config.yaml
n_kv_head: 2
head_dim: 32
vocab_size: 32000
norm: "rmsnorm"
qk_norm: true
tie_embeddings: true
init_std_down: 0.113
warmup_steps: 0
decay_shape: "pow"
final_lr_fraction: 0.0
batch_tokens: [16384, 32768]
seq_len: 768
doc_mask: true
steps: 7603
dataset: "wikipedia_en"
Each number is 128 + 32 x the weight over its row's rms, rounded and kept within 0 to 255. Layers, rows and columns count from 0. Numbers have three digits each. The size before them is the row's rms in percent of the matrix's.

# layer 4 attention query, 64x64, rms 0.0687, rows 47-63, columns 0-63
093:157118127134090138159126101122080140079118076165096105132084142099133186092150086110136161094153072081126095093156166096082047090191125128134089117142159152090085111147153137126155159133129077
097:172152111128142150078100108145115130201116139110115144128093155139102113169032105100116103123126112057128173173121114112168141138161110137150079127202144211134120130144161117114125152150191115
088:158112113099148145094148170140100127127108081091097078127084122111108122136055134147152158102113117152155166138155140089159123185114079134175067195212171138090134146136082102144127161126103085
084:088154123131122135141145145142191109124131153126100198143124110116109140211077193107050142158159109130100135182135101116117132120079147128122086139186107161085112114147068177112177101125139164
106:117136147130133131110112120100113088049166127166136122207107110083088130127128106109122154116162112085100149173095179136119090039168074161141145079095092127144122140192149148135146112180103122
088:087162127128127131092140110061114139097144132127105150075116103112071128106079146135078165091148127183201129183188123146082115133123158121119145048099114086138116135081142136148175167085100122
088:106133181096170141161130164168089140092118132127141146128183131082195172099117117148069081123129085154160116126099106146180109089122120085092103128187113075108158141114120058181150175137149138
104:109095135136230149111121148106156107143171099120172098116138163155119184084136164108046117127175128120132139080137188097119139163134161123125179132100129186185130135189110142095114107120113103
080:155101123158107082145118117158158122153163187126145175055116117113139117102120155118125135132105159190143177126126106114104081109064142117152072156154188136105089110188046183109110154115121107
068:127102134078156107139129141165133123119063152159058122076115130136115200105091140133117152124117078152139165113151169106088121145107203110122100150159121145116097102083107181175187147124135204
106:145139123182116131112111100143141124170140142119168076180125107145121142144155178107163128113173119086105099098104154143162152156170128092130200104113146157145138138136086207126025119085085094
084:099153110134131129073071117139154149103142178098201141096064115105119136120118118111126157146139119132136101150101152148028100109123124123115176101105174119150148169119167150068132196152196150
107:130140163100151192098142119106104138097141105138075168084168118167145137117106127143174097121117128207186161206167141127121141147136093135140095179102100151061118167113105110157196133096124105
074:144126131191124126178154130146189101193102048072110107114111098100183133091115137120126138096069121200084131111084111141107147155171161127072168111136128155132096132102127123140085085134125155
086:129099088167136136105102171104111160114155097150092131119085122131070131141142091141109122086123103078179151171156160128066126087103142082148074121058125082115159132112092182115115109120081051
108:143107101138147140111099104161126139160152155103102156119112155178131134177171076160109108062055145196129198117100101130097133150110129109117139139139120096116178134031093143068129123140088129
086:082120089174100077135145175106151179069139133170157127090120102073156125112085110074180116185124081089113078132128109109100100095111117108124140067131113093173152144146119141155079151155129179
# layer 4 attention key, 64x64, rms 0.069, rows 47-63, columns 0-63
094:132071053175056103118113161184117174200133130150110141139092145124109133101138093100161160143079107073094146132129153142083104090107151116105151106146106148158167148093126201147109096135136163
119:152066096163105133094084119149139160122129147135096125119113112146109136108035164176018144078132118089094142164137152153135150130120121103107089088188136134085155140124107123074164116104152146
100:166126102110099110090105122156081134167101172153087127160132108143148108121104100165036137128107110118090114093092158071155135073125094169122133117220120171099087174094142105130090103125162154
093:062182111134108133163194100108141168127135097111122060139076126108141109116161115135181136130148146103093114135133082132126101126191130139141169174054163109142114062072137107161109154134073108
087:150144089131146181188138103089148112146121124107130161123080103117113127177109119099157053152154173080155184128083097153096142071198151052094155093105127099135121099113142155146155137127170129
087:152082086182114098163129111173136088091080110164151141079141159092130152159131146144137144141092137146080130172113037126142125106138129111105104134067157181127097102095112146093132070114203097
100:094149143075111115066130130076107143123121137108101090181097098094107089177141086150123149155162066092134096160165076108130084146169117125153104154147132121106035133153100112124135143078069148
094:102114125133106130134118076165128174133116134104155171180082130114186126087054115107114110167097146088093110088142136133064157173108067161115103091074120170071154132118170115084123115112172152
098:184101128089102109071044154139168124173123161101167175097158096127134092128090170128063145111106107124120156161084134138138123153112073099156128104117123105160099164115158132042114166143158141
111:174097085146150065132186137148175090081100088144134114135104170162164144151088125176120144171095111174109131134158104097147119176117097124151083127170183177117116137147086065074142105145126095
106:131198104134110140107156135088153186120095119103122176111130158091083093150160126125118142102118137160217128086138129116108105171082089109127160169100146073107133137191080176154128146077091091
085:086170156138137171109138104086126147103144155138148104146167077101055127116099100115113074101122122131169145148203134160105110071170071139118166118089117150133112164106104155220138119102090102
094:129102060129175159146145110138129159141133126072159130128163151137078081130157153135155122086124139091150171052078150085125152149087131066132178186078114161142136098202127177120123120147123135
075:122112115077134052146083129076122123129099134096087099149136159076112145137077135095152155123101118134112179133183120152143107064123154119050123114106111138126075139027160145133168117101138133
096:117098093082122159089163193097087154146136109107133083193157121135112134200173140140125097101195070107125138182104156135152112133134140109091155160148091116073097154159127134188114087127159100
094:096106128105155161143123121132100096118151106103167114148177177092135128074121117142155152085171099138167124100146131151147163182117212163080146169101107159134135109104108172225177132086101121
092:110147149141127116149140114156096121124156186175160151125113135168135100104114114078181110149165227118156082151147141116116115137093185129195113111148162100095095138132138183148038113102093118
# layer 4 attention value, 64x64, rms 0.0961, rows 32-63, columns 0-63
098:108113100112118095148088122130161145101102151118148062172092181126120109153137156137176151155126083136097143128124066130121097108093078156169139129126100093079102110156080072188191099167179171
119:155120152128049093152147121150089166128079151161130125191147111127143160150086163131110135178128127112125144137187132099133062131097104128100083111111112144087050152107149099133207071090112134
120:069125086147091161117145055108151159097099142054147161130142114087155112106115097169156150159178152155168122105170103103092102096108119119076173129102157136119138131140113184178112067139082160
107:128110150150140164176101139094143134096157109125048137073140157116185117098135139154161108101141133126148116112084149117156145111060078155124048092110126130104145141094080097189199077143129147
120:126126080122158157154096140139149086185181149144163149150120159164124092183183115154081107139177107131107097112140161161181137147053152119125138126129119110141045123113126166173089098089138071
103:129085163101104049112133098110114116149176115115115118136181089151131151152129157156185120160075100104129138151132095141156052081111111168141125138174098172155130080095124117075184066131120164
101:173077083107094128143168148121117096201127164085126133129135126108160184113124139159146202168121138173081100147128122187190127148148115145123086158086149171117143144164153095125051112106122103
093:113082121077150148134117121183097141180109179108090121162100189169184125124153175116136142137161148112099129108066142082108112168115095095117114208108142162188183143137103147147144091137164109
129:116101116132106082123128157103104079098149125105120115092131182101165135119083086162139164131136111140121160125071100098193089085127104101093167149136178120134167192176191106075132144151198111
098:143124131126150142158137100133135048137143063169086132078097140108155123121124104138197125141101181132110109171103062150132169167161109159097121117142138090138183092128165082152093150099175062
109:149148156139118109110115119051164154124102142179160139150069144116062124157123116126122168125136146073090164169163152138093114086144135131151085149129065206152123065122102140126133200157159141
104:091112120202158129129149120108109086087142174124094144165069067210079136107156137158099150105113112075125127087104141126153100139151127144112124122176122187112157131156130164138040120111169138
104:097161137145178129152136159117109194121076101148083130114067130145134139120160048159163154152143147168107114101181076171138095168113128122100179144158152148197067128146124148123112116153138185
108:109126082151130118124078113162167104125185128120101143133106079113169112128111108131134199115127077125099153164086117117137083206185165101125157130146084119130133167087121215164108106088089156
115:141147158050115096102145118116171121106190164129124118107118104132152135125093067143123128099089115200087147161183098183101190092186171122096145116059141124098121112126131123134151145100089166
109:086119171108097122118109074101090147105117141088116103170145155134126138123143126101131162202155078169148163132098125063192134152111100144110079148157167158118087161092114079173166106204119144
091:127103155069080154165096111182121147214086117130081153130111156129204116131125150127145131170148146120127190136138155180154105096123121148055131150149143093136103119107203082136121112128122173
109:155128089113051143152105146177162233118143120090163134174093135147162119126101130163216115157076109101179154093142177120125123146088149118143136124091127177105116132114160168135104114131124109
099:153131168058146120121103134120103053162123173141133113137157080123152142174117117147145115118182135055132106144100125093086222209165100122145124128143150129154172137099143080118103133159142154
111:145092168085093112128111135144112138104064095071133162135200102136131174094075113089098169123155095126102127139170143109197120138112107173174113066148086116084122143141168088154131157104103083
091:141152090178125124134152099130140081129161090153156120129136112094098088183185152126125097184089106114082163100071135113122169088129095112121107092105008139165152131106094123154125119144085123
099:090118126110082128132132104133186098102132071148152176162097142101062077128152166150131105121178127166178114183114070136115118096178126193150164092124155123145132155075156098125173160159088121
084:115107131142179139119059106071138138132104177097186126106159125134192213119148101183148153116123181182083155092125091171140149102105133112123178084131186129109132135123093140153143107163150123
114:128140087151167153117093082172083140074087150171133105133153177119142142163133110123108127115090089143112117127122203149153089068105067134119154161075080173093127102139151086134153129188129181
117:066102162168129136127108093135148154163206178160109084096132133088135094111095115097144130128152206134133098171181165091123100163163118170193118110136134131077095087117082100135122127098137090
115:137125146143157127132116110160107133108150102149175156150136126132168122116083161088133101081164123132167094140059144157158083077179190090068194135093187128161107205128134142158104101102132145
122:071139131124156124143133156079133172146153083095118088125105081127202162174082119147094108147124125084174182111084126138133118091198096119157092114151126111108202105178122078149105154116162139
089:119210125158174188174109162105136139150098139100116141143086135137162167158117074168122134185120106136140181111146127203110102161134127130121113192098164127090140109165112177161160170076112125
112:103141154165168110155173159128108150185068133200148103147120117147159170080115158126182081104112121143091159088140167125076139072189129129139116132121136136121122155096116179102072121107127056
099:136107126154078176140143113134122121146139089094124107092137170145175186111177093134133130149127174128158158115199143150072106199146138174049148166103116155111116118127067141099128081112186131
093:113128123168167145072081109166125190111095147176064175108146087119098178148095149084081139143112134152198137193096116105139117152124144080114119126094114078103150156071106152118097129163134144
122:153100076111110142080134114146154093140143076096107180192095147143150142089162128162130122134070130133159145135104150078192154128134086129128191119187106111104158101068123146075083103086097099
# layer 4 attention output (transposed), 64x64, rms 0.0977, rows 32-63, columns 0-63
102:114159139108099132150146143094121173123081162100160182126152095098181141090080090136161097160162051115076125119127159137135138133085111151131131155112137181115084148159191161129149096191121198
089:093087160102058132131119149206105179114099142139106157099163126076092112140114165119117114155101079091176149160139114147123125148145130091151082143117136127149120136118174155045200105132183163
082:146054089140098120106107122151119134106124142122135130078136158092094115129143111145109128121126142181125106152151123192167155088058095135138106203182144192144177155116105128069118165143197164
084:213084166115116174143170114069098132111153074135126109105119111105155136118066144083120153116100172152181155201130120140095071157132129122136097137127089142159135123191096066136122138166148117
097:117064113133118128146142133174070090152114187102130144135167158155188191109126098154085151091131133154099186095083127121112116072065127122109130175121109099139126178095140174079083159139153116
075:146135091112142108103169097117197081140100102109097084118028170171124137108139148155158169102113168160077137107123148087140160171104188194112159134134123140112145134095088119112144155072146123
075:122135111077112105106075092196120109069140147143164128154166150150085119105114175134105128127145172111160148160128159132164122163093121102143136111218126067083122188103136145122190142163094175
087:130135100129134153159097094165131145121193144161164136121227152140099140155159106182086050098089145114136118101087147078084115097091109079151114096104129106130127087131138118135119069186105142
087:099114121101146142145105104177085141173140103105131099168119156158178168119096102145107100105080120117076141096080110116085111130045170131094112089121110122143118133042168114163094114203151149
075:117119170137133139129147110091160162109135090127137100114144109142096118131159163152152111103149210152166132088139108067094119198183065113153127142104157072100100163161059060107142141091113103
079:068127131140153133088180102170073134085136137112124126161169138115150135121061117150127057151142088112127156121131118138124090127170100175080133149124107234166140117080139176139144154160180128
087:123098099087218145119117164156097105101197122148129140138132195124164121162130054160142167107130110128082092132123094174157092129076171138075162107096163124127109121091149151110079125119167147
067:135087102177103163134114106128102169133112135158086066162109170141106142115092071123092133098086116096084137119186134223141147119154156117146092114097121151093124124081183092069079097133126115
082:130141090141155154067102094113120081127223124112106177156150145145080123161155122145087115054138141145131130092115096108162127136124158059094186139031137120111145113115115145112113139127101094
099:186107171113167137117152096128151083095152121146139189082147143096163181100092087142136151191092106173101128148199127156103126112147175127097130144086085132143105097160124076106175143089142175
094:093099128117095125148090111150108158068077113066093141140118164071119145101088094154167113129120142115161169117130093086074069088125057150148125156149134152123108136153135099172195165166146173
100:134120144103137177112173177114137139101101094102150161161142155096139122110177130117203097147141075184113157131080115130154217142096148143145171113064176072120131141162089093158150089124129117
096:207129136152193144120120143078153119090174117125155098126099101145141099172216172138150141141128188130111136119078152144106170121160133113197103103143124095084153109168067110135087140138126100
080:169141130122106133087162095165099139157124119093141099196147119165183139165147152146136127170139131139108154150055124170145141131120163132117143181059105145113122134148068225145084128143111065
101:177131112131093115152163108180117122125079162139077138220144167127126127099084134149165151150159070096132130082141102074125122143128138170156112106155192136122120104142179077193169113160125095
085:157134189131105085124121165182135129106052151146150119147167073125121117119197191132154128169125107123129104056143140119134121168168134097143116127187172067170118153180124077167133109122137127
088:145096090144117142118097149163151153150121117109111112048101140125102078121086139100132114144144128109158180104135101141077171107134145136156104098211163129091185074092122064173173076151162116
114:059109077104120100142103174128129141108131109085086120107127107088153102117172116137142090113092092103106107099131125177155144142126125125033149096097078073159150085091146132061107135085106182
091:092104152140087117132205127132116123091146091166085150128135174104176169116063114100164081099124077062144127118130079087149084124122115165079102072110115131110145139100113156142170139068161114
083:147076145086102136149148164208111141143144119126100086105145161137146147085107148135154113151116114138104138161136111170152137164086201166160082115182156130122129121137113142225162051138167116
118:042140152153141163145165132156109161098128159152132170160168118146175160121156149153111085133154082137124137123126123108096096118138145118082166136087143138162120140112115255138135078101165115
088:124128106160096127145204129114112153180062100151094150096068143089109102106127101087146160096132131092167114090127100098076149182217128117152150127114151131110141134088117130087078136069131095
104:105163120177138190095104157116105166135121126095114158090141135133094085118124118136049116098151116134188088069162120140053155185142122129086108160180135152143164105139146152130159135119161051
113:166114118118107068067121154124113098143145168160162190079149093142142083117100181122073128126142162146088135139150114119174139105143103118137160082119184131173155140106150120089062110098200085
099:137143148101142124139140142078115067104201142117142120074154106163139110161156151156125079159152174150080102179156107163198089104107134116151101072125113185170094081088130136185121143110144158
096:089101165079175125105149121128101128127151144141160148076201111089160138072126116169133094160084138118136139137095143080057167146083137103138136123101118101225116139103116084094111095123180135
077:180178164100159144181084116069132155109120133106139101086152124131091114146158181136103155126175172184161122124127199145130106169117123115158081116133141088084084168174106082124093109168081122
# layer 4 MLP up, 384x64, rms 0.113, rows 0-57, columns 0-63
112:118140198155108125176092110091126151122144148096137128048173121127081099104109164100086037101147174111127123103158116131042117157109096101126061153149126082141113127136099133139136157101140116
089:160069112156148065137100113138131116073115178147147155148143100106135230097172157137095085090093121147120120131086138129141106080069140128116131104152143066074161158142164087123140131102171114
089:111145103127112129165146198134177179090171112118117185191123115131185126142121130098149090196113110145144130070181082153141106101093121137064111112154115147163147092175122163178107100170130132
084:099170156099128101139153146093156136134123120140100153122133100117122159119097198109084103212157089090120120161177091094134109081139068077085154136142101149167087099193129162130128094131184163
101:107123170093162178115104162155065092139092145074109117135171069114104166097162115082075135111069129131103114133117116121094125160159095177105132145105156073120091169110172066152169146171122119
108:151086110127115158126179166186145117156107121116099167076105170153153160087101102149211111089052117161158167088160161074145153126099148174112134166159154137124171144122120116083086125106139140
112:116149091146132153075130145070112077085108155119155135102074137128172188135137123129183136137110134105206203110130064123120131103102175120104169144151147112126138081071074151149134114180126127
075:145123117187111089168126190164152112145164075112046103134080123073089123119104176164136151075107156109135160165136122084119119103117115111153137088193094104122116131095121106149080084089084123
080:168174148122173068080181114135128101115196104158132132183104159156161093141068133135158153141199154150064163119082150130140135131186130137125160132159119099081155104116175161089131151124130106
112:104130074160112128130148121175122098167094122102113126100087148102169123098126130144221104167071129100077151086082168089134116114090142132102133145145122162112174076106134169102091047163146153
061:186154135167079131143120148128125102116101098138144143086071174172170134103110104136155145139120125091113086041153141151133116109100113168030120117103097165110093129183088114145170131170141088
118:118135115152146047169132080109117145108190112141131137161192086112125158154174081184128112096123084134115130160113148199083137147106164104155087108084066110119111146079117096152158113141087105
109:079042109110136137087140093123120101111148132085084101103179132102180155103112134135114111111127191104119187109143102124108157174050158141088135087142065115095157155095139098126157085096102124
104:132135116135167169138112043147111142119184124103114163154144170127139170086129118150135061075156168108170120105150108076059086123142117122145137166137171126118147120132135093055170181127102175
150:100090172116091103130177147127124171162137120160107203110161158085122118096128113116130125205052140136210160173171131117125149140111112115107103186147137149171174117148092154114168109093147125
123:126165170155156082109146159186141127127092127104086116191115123092085132097150204188186140117107107124115150098177099114135168124129102144055129090096127075130114171183150123156125097146157105
123:120086163131152153114139117125051141130127123094091091065173116110084131120190122155102132167057134079133123092094144155069165170086120092104111162120125148186147102126134121100164063143148158
104:100098178156123119135128106075115151142135162058101123075171076124115088135147121123125122076120134086133152076106089153107082133104119118105122177090096120107147124103098201119211108131078183
095:132118147157125108107165169123166119091092110109104123159092122109111165087073182119187135105103050180138169178138103132192113133138074119107070164191138118113143107180124119141139098162127091
085:192173174114178104124094140144163140099096122093155125167156070161071120148137135177134129129152127133142110165189096139098172106176107124069177091117114125135159137097154129090193134184131088
098:118104102074162117117076131127153108103167076134114085152095075143147147096152167110126178090117104122087133137075133112072135113147111140133212149108125120181154098128080183139215142131104110
098:125155141152088070175147111126101163119116123129084144113137110122146133130106145140067155179113142109117100144147164137164121122109087130169030124145111131060044105179163101097144128185081151
104:109106114135133153101145093185133128063132106089163186181130138106139128125053123126115080128173061125118101114116102097149163089156100117141139141094185206083149129136146098102161159135181092
058:156076095129109131158116105156100107155118185123157109168121154184108136195096063106108131124194105114116118186135132098083159131129116126132092171148138175105143115067134147126143154187207102
075:175117127069114091109100167129143102093156151113139137111100045154090124141136193107115126130102175104137170102159144134168145148124179131152138123151160118103146087179130030163147143084147072
041:091082160159109149128125148134098100118057117117114088087068130051124127129171156160166153078106074166182132175190112118113105093163095076098101125115101085122118137113091113168152114113119114
111:097103124162104158102119124098082124191116139070124177063172089173135124167149084132129110144076161163130115139131134105147116135093082142169152193125099128157151198147127200112120113167098094
116:138122098165135144120138108126140151103102103084098102130109094139156146169149126212113181116079126159139187121092139144143127181102178072162093171086107110055092192170135108122143113170095131
114:060076151085143168103105108117135116109134129133109115067110150075171149113098145121147127150167181087150180166145124116133127108181108152123076119147098147093154111149122168130203118069205114
112:096151127151112158131166083170111133168203125189130111121094117114136094139139127116104154143122126096135058147050105078137102100127163093164209148065105131147147147138114185110076126102112144
111:156084154119153203111133133163156167094097134146143125188130189109103155141100082139115138088097170129170178140083061092064132115170152149089155115118152134164148162164098143126162130112168088
128:043144134151175113146118126153119161137133160200176151086136098146148142136142104155121120111098166133148109182053116108076141084142170113086156162071132123115138190149086142185106102116139154
104:167132134146111153197092105104137103074082115138130144156135103173087180140191117149100146123168168107100089075143118119127150141138086089155086135175102083076108128108163068131122148167066095
112:124174147180122126117131113134120156153085149160129137087118148127189102074048082134108107067141121045147112132129152188112142074137097134108127178074113163099164115110116173109164153110157154
086:118120152082139106142132164105118105106138089136104128215061144125147208147112113110131055112096108150093107129136131109123136165113149144072148055104103136100171097077122161124111136054156108
109:090060148128137133151091129094140191087181121080180115125096082075124114130163113123138111085101111138193107113091102152076073111105131104128141130129070114166099120146100091135190168108158161
149:088149144121082129151216116188087111138162137155125182118167054103173113126120166139117099174110138130110100142137162160179165115134127137125091144109133150130122080052159164097094085154157099
102:119118171116122118173148151178101171149128097125112158111142105079107105108127197166101139144131112161131098102131152097152118211160129161124088157162171166216162098101186111103094109107121180
107:096087178148153131064153126178125151130163125127169133098125108132208105101082087162134018154109123140129109177119107106129077125127138183168156173115129161144096146156133127139118124153102175
078:109151171157142083085152111081090052155118143143085142188061127120166104142085146161138152143146165100144147079151141132146127098142163121138152097062096101181082099178106083113150111119108098
099:119121161115141098069095139133125128139123124160080134071128132120137099149095074127044148161135115116155086205145100156088162140116101120140089124144126113134186097105142059102219136146167131
099:116110140085160135099200164132083146112117139104138155094176110037127101124129073123113107130156125163109150151082060111146109147133133090134118175067156092149091128102118100100152103086182181
115:125124105191150141179120153174169127116154119118111173187118145076098123148148127124100129193102141159142109107120099142154118105176092094130162114125195118176137106179118211083105088137151069
096:109155165127148110135129091063149110083162085117096178145130122145113163096113111153185087132149083117140186151148083099094084058157092167132158105136088179179157141137140137175142170123166162
094:102140116071183078112114101103170114142160137093169139124092097093084106105080130098181178085112127152169130150160087137092108114147111147115172088089171101116106110080136056167179142141095109
107:116118078169079064203165159076174140123138099128085122114089109115124116111162159164123182158088163116128123086125169156135078126107106139088100110187074130127109123180137177094108126155120159
103:156198128206128080125121173137168113107096142133146096099119092164135072071101162162072128106124118115162151145124109152118120137129123149163181098119136100129158129129153175080114130100198048
081:161125113168132132144096144082179091179157096173154131122082135129096078131075169095125100132083155102125111093208213142091140137162123139149110178191157130134134113146154117119147073111104124
089:081141169116158095111171131128162149075103097178100186095062152071127108083141167094107152097102122116155101217176142167129104161154091134112172174145117089146139152142118145101141152105117138
103:085174106122156115057146107161106131114099103134066163174165196043142105082093139088169122125150108120152110159113191099153137189149149157120100133131135125101156093138136122117141116071162112
091:160080129087090064178168159178209097110111109086112109176118109181143118147121159096095143067127113131119145110153156166130103131158126120150113114168144103111124099134140108110132133083068046
111:115134142108147129132129116147161128178146148100089119118127140156144073187137084176083148121091187210139110121144056156177145136158136157119131224167144103098085164138108113089148144118096132
116:136154088166143139147057089106123129119179158124095071047111117115105116131124088115118102079079152122108101093132167206131114156090130116108128163095127101194099111071146090180129151146141120
141:099158101147092125143142099103153108080145089077150131116087058127096113186136110136167068106083111182114120130151066122136066179103134138199134147141118097107093146078139098129141154126086083
109:158132187144108146136167153178131152108110116111144131138150147139167118129132128130132098099146158155187026189177128116132193103083149158124201173097099108060122110096139125158097114150127107
062:151088154156119154141092188151140161178078116133096107145200098092140176125159092100070101141095139119101098084128145162122225107112130113156076166143117141153132095122143140153141104107156186
110:112152145118122136190173116097112150120146091127132116128127136120102176089167166143117137167128095075140112081169128090103106111103146101065119071121147108210132077098125115202132049097094126
086:053116146108129110127118123140137143144124090134132072153098167102136118115131134071151096167151102170170102130164095084067082137209112103127143134150163164171104165100177170085131143158066097
# layer 4 MLP down (transposed), 384x64, rms 0.113, rows 0-57, columns 0-63
117:115132159161166116181181174151114092177112112137173118134111142150131119156104080153183080085130176115079166111131094127121090100080116135133125171204114131189123072113100126146079159127166157
089:105164149119097200162154155090127184130105076126122066195110088142094038143112158131147151157133126118182123135136148112126150149168141142183163141122103153156116089099129186164159104115101161
087:120142103091064137159167156149141097145193127164104155134111099135172038091092124118131139134113124163157109102099098126156083131098146186135156071162105077078162167091155079144126159152106144
090:140140098182160110106161133168158132099170163142106088063111147102119150141177120122091109064076081103105157145078126105092165143150179088172129106174168104140175139081090113119085108119141086
108:093153072141152153164182102096115126118089133100112164158159110144145088075116160112162178157155172132134087131131153112142108129114158125152115183105121134104091090137167160205112044195160129
120:133145189122112144195121147048140176082127102107145111136133069109128195117173130167115154135117107133117146131147159125107118115134120130181083126100123086118093159233100126175139111112076116
114:096045155137147131111127113141120080116121112086102083167196121059113157098174100104130143106039115138130138187122073106104160159170128119129094131141154158133179095111113124103128157118175103
074:144111118086189129091079147104118130132167171113136140061150157158104169131139099085208141172109063163104140106160155160125122093091152115128084176145093172164103113175157096092152144138125161
071:158097120093122129124134133082135153159127121107067104120103137123117148093138095129107185198157114114121153187140062116092108043170100156198096129120127106071106090156116185156169122134136159
111:154140086114175189167133112078110151137166117128149098075148133168162198152182104125163149127133133189151125136116153142117149106158144149128131160154098125064089145180145049110136164066138107
065:125099190161145110041104138176153155163125135145180125158162112155071112117103155120084142131138126120171140176142138069140152167163155116152173093146147085100116168175059104141108121129130075
104:147120095144093179102146092112063122116150140139091094111068151159131103069134176120172108117144153150105149085152091081146118143166103118125184138094228133148086112165112153083080103126111124
120:112145141179145177138114138146122125111119109092119121092122146171092057100121169155134105136147086094131084199145111105109061125147099060145135113100222119101117113130125188109156094138135068
101:131086177148102084132131176103155123142088061138117075199107070112085147180116158147153162175110093109094170167136118128164110170093110154099110071140098156185116095147116144157134112130154104
165:123073140099093172125085150108157112115063114172126154106117130094160152094108139085108069138076188125156145111125196139106084162161123165069137164111077103129182146154118108111094130129149188
115:143107109128119177178138110131110131104099091083076130131093080089113114127100096075170099117101049154150148066143132154188158162072128135117117147168107151080103074133153089121156146165079137
119:148138164161158182155132127114074145095138116093072140117107139130163165159122136141147113159181202127118101098191164136104089151124077123094117118102168111097109120178112147093162065061144075
118:106060126109107122113133141134111126063129101213149145109160121101067158151101107229113151071072148141125128109137086090145135132136160112141156136085071094088164143133084122102137113117149145
085:105117160142146099142189094093083112188117140129086150117174103158121160140178107123203131128090076148112114120074113125148116188090134124090114083145116145105040097163123137096114098116080105
080:108150139137151066154127156148106125101097141077072096147124133154194143098164108151150142154100092084124115088083131147170117146129139161116128214164094161104143058140166174110149167133079173
094:124126176120093134096172139131134134166110171117158111110106168166174171114151129184177144188160112156145136128147090114151121081106131161116147185128112108115134152075191053111119177110121205
097:091136115149169171114143137091166125152115102135183095123074147140143130138144112135153107084143130186107162139117100143064116123155159128066218174117138142199151149051078147093115127143135151
105:141151132155160109179111138113122152208061093176104078094132072140078148122139169104098151087114189109116140094175177154151136119187138139115118087143092081129087092134110110128109169099106111
059:132112166083146140114157137077186109110129096099148134131098135089059129131180115172249150142123133147136137116098095100098085127142115097080183187111119087161115147128111160127124158153120156
071:110136103087095142065144103123108156148169120103144140166114095125053142127136101173152154137142087095089160149159082137137108118140110171117148168169131206066138048167160092129088110098153136
044:161132105114152133134090075118083143113181130136018141108142145181097084141153136169168123161125156105089124176155112132150100120076153138095095126127164133092054075142107082091140116119146144
121:185116117108120162123122104124149093072134140162174128145091135107123059177144147168134120113135098177134103136088105112115143145092117131195096055120200127118081149112076074124104132115166065
118:108091148103112112155121139172117127183138163196152139126155163121094105088123166066148073099173152096132129134134100111099159087172162193106158139169131123137160067069144131125142147048154122
111:137126081128067158147127117161136097087173191142134149125124127122121152121138162129168110130152132110067079165118082157073137172109164126157197111085152127153123120181125149177041087173131121
107:145093138127140083139075171116144130030078126059098117146140140123100147096128118127127109112103074148136153124170159181116155146126093177050082127164152131111099124108151104156181135179157113
102:096091117138083111218118139122148141156082124208116164095129116152158143112103149079183101139151142159082101106107128129191092117112147142109090109127126175112122115073101204075124124135153159
123:191096133102099153117111174112112088135114076057065097164120132104069133110107114119118138125147101142080140112196129161186124163123069166159108104172139140161092065111153132086112149138148109
106:093110112134181158113162106150101106098070119183101209122111161166141163080172105167144101177132099154135150140176094109125096111112079103088139166169128188144181119131144154101135093161160152
102:119119090143075154076134131169085096094145105095131108119123088153098144151184136133139151161075099186129123126141103111150133127080128130119140040184161116133123185103125142133097057076140065
093:110154151103137117144127177118143100098160138105194051113128161161102137178163178177072135101161142117133157141112128122097124093112072127221055154161146126113134117148127139085170129132161160
104:135208101144112117097168135169111102145093141189082153151172155192122119113090120149122142171136110105087087094144183099160162129120121192142132101127199134100155156110154117105102065132103092
180:131158105155080101212119077135150149158113122159110176103190096141106140072078141165146119115143115153126174111109133109091139134089075118103118130139070162159186178156114109076147098089116167
103:190107139162155164130102111084162119142134141124108100182086120129156113158100080157101084115125112151096095104079081096136065094149104143142180101108182116091094185106098058131130149098077138
110:171143115126159157194125136101133106124147108164104148156126135177044145148069144121049146043129156155106150161141081139123133138191108156142109131146157091134194149104137137149178119149132104
071:087147166160144105128113137099130147171119125100160136152109192082073128143143068172149141165115116097121164118172052082100099063127082126151121113159105172147170103142145102106129093104181073
097:115153083128149131186172142104163107113106156103168106177145132114150125122155154116168162124118118159127123098104136094155110079168153108155165176083145122123093102122085205185050136086058122
104:103165099118102160162078107152185047167102133162122173103157136167116119136126196112119172102084122091147111107149120112136130137171151093158122147196152148107174133168161175193126081139109123
097:147105127144182146164145147158161109145100122156181140116161081152102091159074128140093137050130127112098083108124163159100123058161115170166159114133164110139139135104146042101135190147176118
089:253144140080119138123163159124095086151189168136135146140160128125116119160168157148096113052180182116164130166127152147139117146162145124098074134113101153136110130141146146160118089146172105
092:146129126143091149129143116171134086144146137144130141159184150147082103171200163154078104165162128070127129159129159087181145151110113141093091122187137202146071118138101185129093099119176101
103:147164179123167167083099099146112115106140196142155107117190160126129128150075128115116095105142063152159132165133108103069138098137126124176135165085173156148166158073147106110210139141168117
099:096121123024130131112174085111060165141136143119132132159113152104142214143159105096201125112108134127080122103145151119105138158121142132104092190118091121116114162093132135166143155183116180
081:103151135105126111165104160102132100155167139174163137206123146120137131129095110082139119112105144097111135114228163138112118168153153107148191197108166103080142180132117110197139101078123124
098:184129143119181149127158131136126144191118115197186138122045159156137105114116121096154154131141173153121127102102144142155199163117126126159080129177118103135129148165132073111058130133068162
094:125114163125141079085086085100147145101142130132200100113052086167126138085131137183159155084169178068086119139169162143139106185109155142155127064140174162147115159139130129121106122118120162
086:143118113077104176141174155130110180159099103060100169154134123141132119110172068144130108194101121188120126134192119171097118132113088174082122169153143178139113098090162122152119111154141189
129:143124119118097117113141164142102125087127129162144134120105128104136195074137174097150130122166052062132163149120225080103123102077168107109103067086107116127159108151129184174112112125122140
105:185096147171140168147120191133104075136191111064132114073144150195102167081091148101168066114143116157134134133168134130093133135117116174188106136171150146137135130136102141107126143091154073
120:069112147105149108096113168178097172190169178174117156139168181113170108060160133158120143135102129137130145154102167105107142101108151118082146125106111115196166152126147184070106118146145174
116:080147131136157089130160101112096090145130085086103106094176168126214178098113092163119139153096103131170153136082157099168132120132086138112088135130091175120187101146170150058086104124138145
053:048120131113123139108136048120148107120136098097080161175162152106155085106077126153123153202142125154137127164174066118112116159170063152076161126120109128158135134122082116118118153103141071
104:130069159173109119112070094130066154087126120168054121173112090090145151119135107159038114110151130145141135185128173165140116119153112108103091129137151125068150173125130156144167104155102171
086:129055120113093100145115108106112089094173128137142147174161112169105105147169146165115183138086187120120159116168096139147142088145148179141131061090079120139143108153071087189106183106105120